config.yaml
n_layer: 14
n_head: 2
d_mlp: 1024
vocab_size: 2048
rope_base: 70900.0
extras: ["capped logits"]
init_std_up: 0.0195
beta1: 0.95
final_lr_fraction: 0.1
doc_mask: false
Each number is 500 + 50 x the weight over its row's rms, rounded and kept within 0 to 999. Layers, rows and columns count from 0. Numbers have three digits each. The size before them is the row's rms in percent of the matrix's.

# up: layer 7 MLP up, 1024x256, rms 0.174, rows 315-334, columns 192-255
# down: layer 7 MLP down (transposed), 1024x256, rms 0.172, rows 315-334, columns 192-255
up315 103:472478538496518465559491495511383491503558464501534531456473475466532555513485576494506380516429510500520613446535477510572486587447445478433533507514392517499521485425394489518535520476530454
down315 097:473509511593451469465481596419488454544546373537553543468536449550504470528564572573445475441584476423548478423462536473590606501557550466479524438492507478559537528491478517489555511541489542
up316 107:541459525569562490456538438489501494491462417472512614567474523534554393467584599476471441570422522480488559538483513434514535483511500497572510462511514437625481507433403452482424481523512492
down316 108:548473506483484482404506434544478476561426394601470509597514462401455419417525518484560542498461448490483439539525556458593611508440481449499479489501530489463497496525395488413519449531597474
up317 098:600493487392511522438565520416537534431521569431473547422463465503503542579491558565436519474494553490584499471544469496498447477479544434469495516605396424426588528558549512478475590535485544
down317 096:514577518528590468351461392481498442457448560517527550522546551446458463520494474410483549471524471528535483504454462530516542525541402459452557444484549539407529460483457467485561495440503529
up318 103:521470480497526501517478468453402466426518535496471499490473524522552519488506466515530590487345561534514462457511530547463459502462458483440474434467602390558496531537465515447526509528519491
down318 100:487455491429459469608576484569547515427629440457449484504546435436456483613524468499492494517591407501534531536481534518537434583466517494574479568543481440553508437557550482510552526451525533
up319 121:486509552521515459516529552493479490505453566468524455451507582492630485501562529483489477438524607518525575436531584522560413558560494584510556472501449463422548572444556493490467458541423505
down319 128:504426625391410491520438384526468507510480479476458484514452497513481536528453443527466401460443478473549522429509526470519470534529482487517496541525481513446483536559440601531531508576585456
up320 119:512581483494588410454455475523476431471543468575485397525549493655471468494461477536508457481392519479426526504481438471498497566496510510489550425481426536558500572475433536460413585495495409
down320 122:462495493577435525522602500525501446466582470404498433496499566475523531489521452479519519511542445554517619548525602529519486470479450489568494577364497523472462438443558479526532547531494483
up321 101:540499564365464419477519504446378508417524520429473554443492590451515506613564490536508513559496515481447668494464503548550472497476476567498415447544429436513459585481480537488511524506482453
down321 100:510433573563560582462469522522544477506507409543504478578446479467490434473464442518512446528508489512491539455613546483551440504526552458471543450572543542466454547479400468529517473500517537
up322 095:574488568517561559434536544446347522546507504512458526476578460631499522413471524454524554530553507454539472449498447491500567480513589470608469456507430437446555492461565478555564552492485469
down322 103:562561522474483580613519480518491451522464495505437478451498507511454514680381565467531546482508479518456468516536488509565486504453460435546534575490498590534527474598497501540552512515488505
up323 100:484561509514503512552544512465419469522444518521518545529484494474469469477504430566565446472444538472570574480448506532396564623518552530438546510465482474559608503539578425507528478447500512
down323 087:554534611553481521413561420471545506554466453480577480451462546574492509536451571500507554438556461511569441517532474534631562577477463462593520441435512512523503409591522538440549481578549512
up324 099:507450511475464443607482486443553496552562493527489545553577475471494470548544497495436477573457458451523571435426480543557474476580513569464497570540339552666493431494474543570519480495518544
down324 106:456447546537544531546563594436474593449469557461561481530462439500631507460460446556549445462467487619541563513526580452405511464494617524486470619553455484497418597515536540521467556569550551
up325 094:501539566572433507501461507525463404479512399513528449588565519560452531450480487509503511498509565494554417518493474464437504464509537568501394491528570483567469504442428486462492517512582567
down325 099:508501426506494544536420504482528520522463454508465447444450526475538540433487525536500488517544493473477463446496638556549508494527519484550437517444470512506545545454569556549435541434574567
up326 103:490529393519458480546438442506525568362470522530385618508524573522516563514485572546490438568564446493514448432517439438569519538465557459515507529513484386490496559501548491498472478576480420
down326 110:650565512512565508439484467489391482503515451561523506537442536520423486555504563554513521441531498445432534474491426505521452558480505525493404506504573449515393546461500446496533541556495517
up327 101:475511487529527515538510532396501512497474527494442515504546493392500467542433429502519508516520514543451420451477507561553528478445461447495518442558509565471578416526490554508483479445538482
down327 105:567469445481424423440495489498525472542532455514542590447454507540671507512556423514509560486503488548338447471496526540495465477492510484392546499515508526450509533532459541467538452550439515
up328 106:429560510469540484525459543426481463380519495410482506543527392544549565587532442573565561455570424552559549512558524450492514454478428559553471423529602430534537457549471512525569557430523542
down328 097:521509517455575567527583469516549551484459378533422446590513480595489546555455477492552498482465578482405550492467488511470430550552464416567483588481523507473475561509495490525470539505457368
up329 105:421480521443576493464594481574499520480460531486453485461538544522494544467566583520425461576608490512495531466458429495464576470472510458380469506522481441545426420566453544512458439520518500
down329 114:477503424450473475485596523483492538422420503485424537536468485489523404518525528528508551436543547444470578525451436465537495471447516465503484477477453577527501430457456444551525529453502425
up330 097:593403415519465507459445579445499491409501623560497450500458597481508516490505476466492414532493516562503382505574507506564537495530483510553412531571565533538454473540475467522487538541537551
down330 089:418545535547526489532533511567552560606518455552439478441477526519382554443458588524529499534490502492542475469513394461405553448491534498503631407500503529510468684484470590566568532439458500
up331 100:583510475408543558504538426450432483499506466504425465492488508581530624566631505454443493498482466386494490574496478466490493535556587536507469501580502550530483560437584528408420602402453527
down331 094:505491478502473594513568426473392492465519579502480586546524519337470533532495485551494478514536531518522462477532559501554463517550478586431518538450494456524466515543321400581526482456601456
up332 099:432551548400491547469502489501520543482476556528507507588509539442439554404590464417452492578521495468569428457459514464500510474578516446512456551466590415551549529558460505452453474540579554
down332 104:489583469557590516456499564549504467475540530474522551547512495478523474440474467446599447459479532556508498450472534542515529468481510467569440536585492541517557496497464562471444596500509510
up333 098:579565433496420484442510476411520445456553466524539504545498430459503525495538453429442443519448546535553468516426490495573605512441503502514498472484417472520498446521487484493483475513487478
down333 106:560527511523531514446488397469494491474426456490597464492404428517492536545483426587530527540429505391344478548568591554545477482538568530445506435516395521470487473544467474533512579417544487
up334 105:446465492550473426541507491550524540470479543493552432428478403503489453467542501467426471521432517509477482447509488494499547422475553540490664516486501541487408553519458438530530579487475567
down334 103:471550474564621444564544533574463501491459587511464411534456573461445495425533595458539474540566493499508570400509553446553584581480447483494516506505440492569473609551515474536490528544514437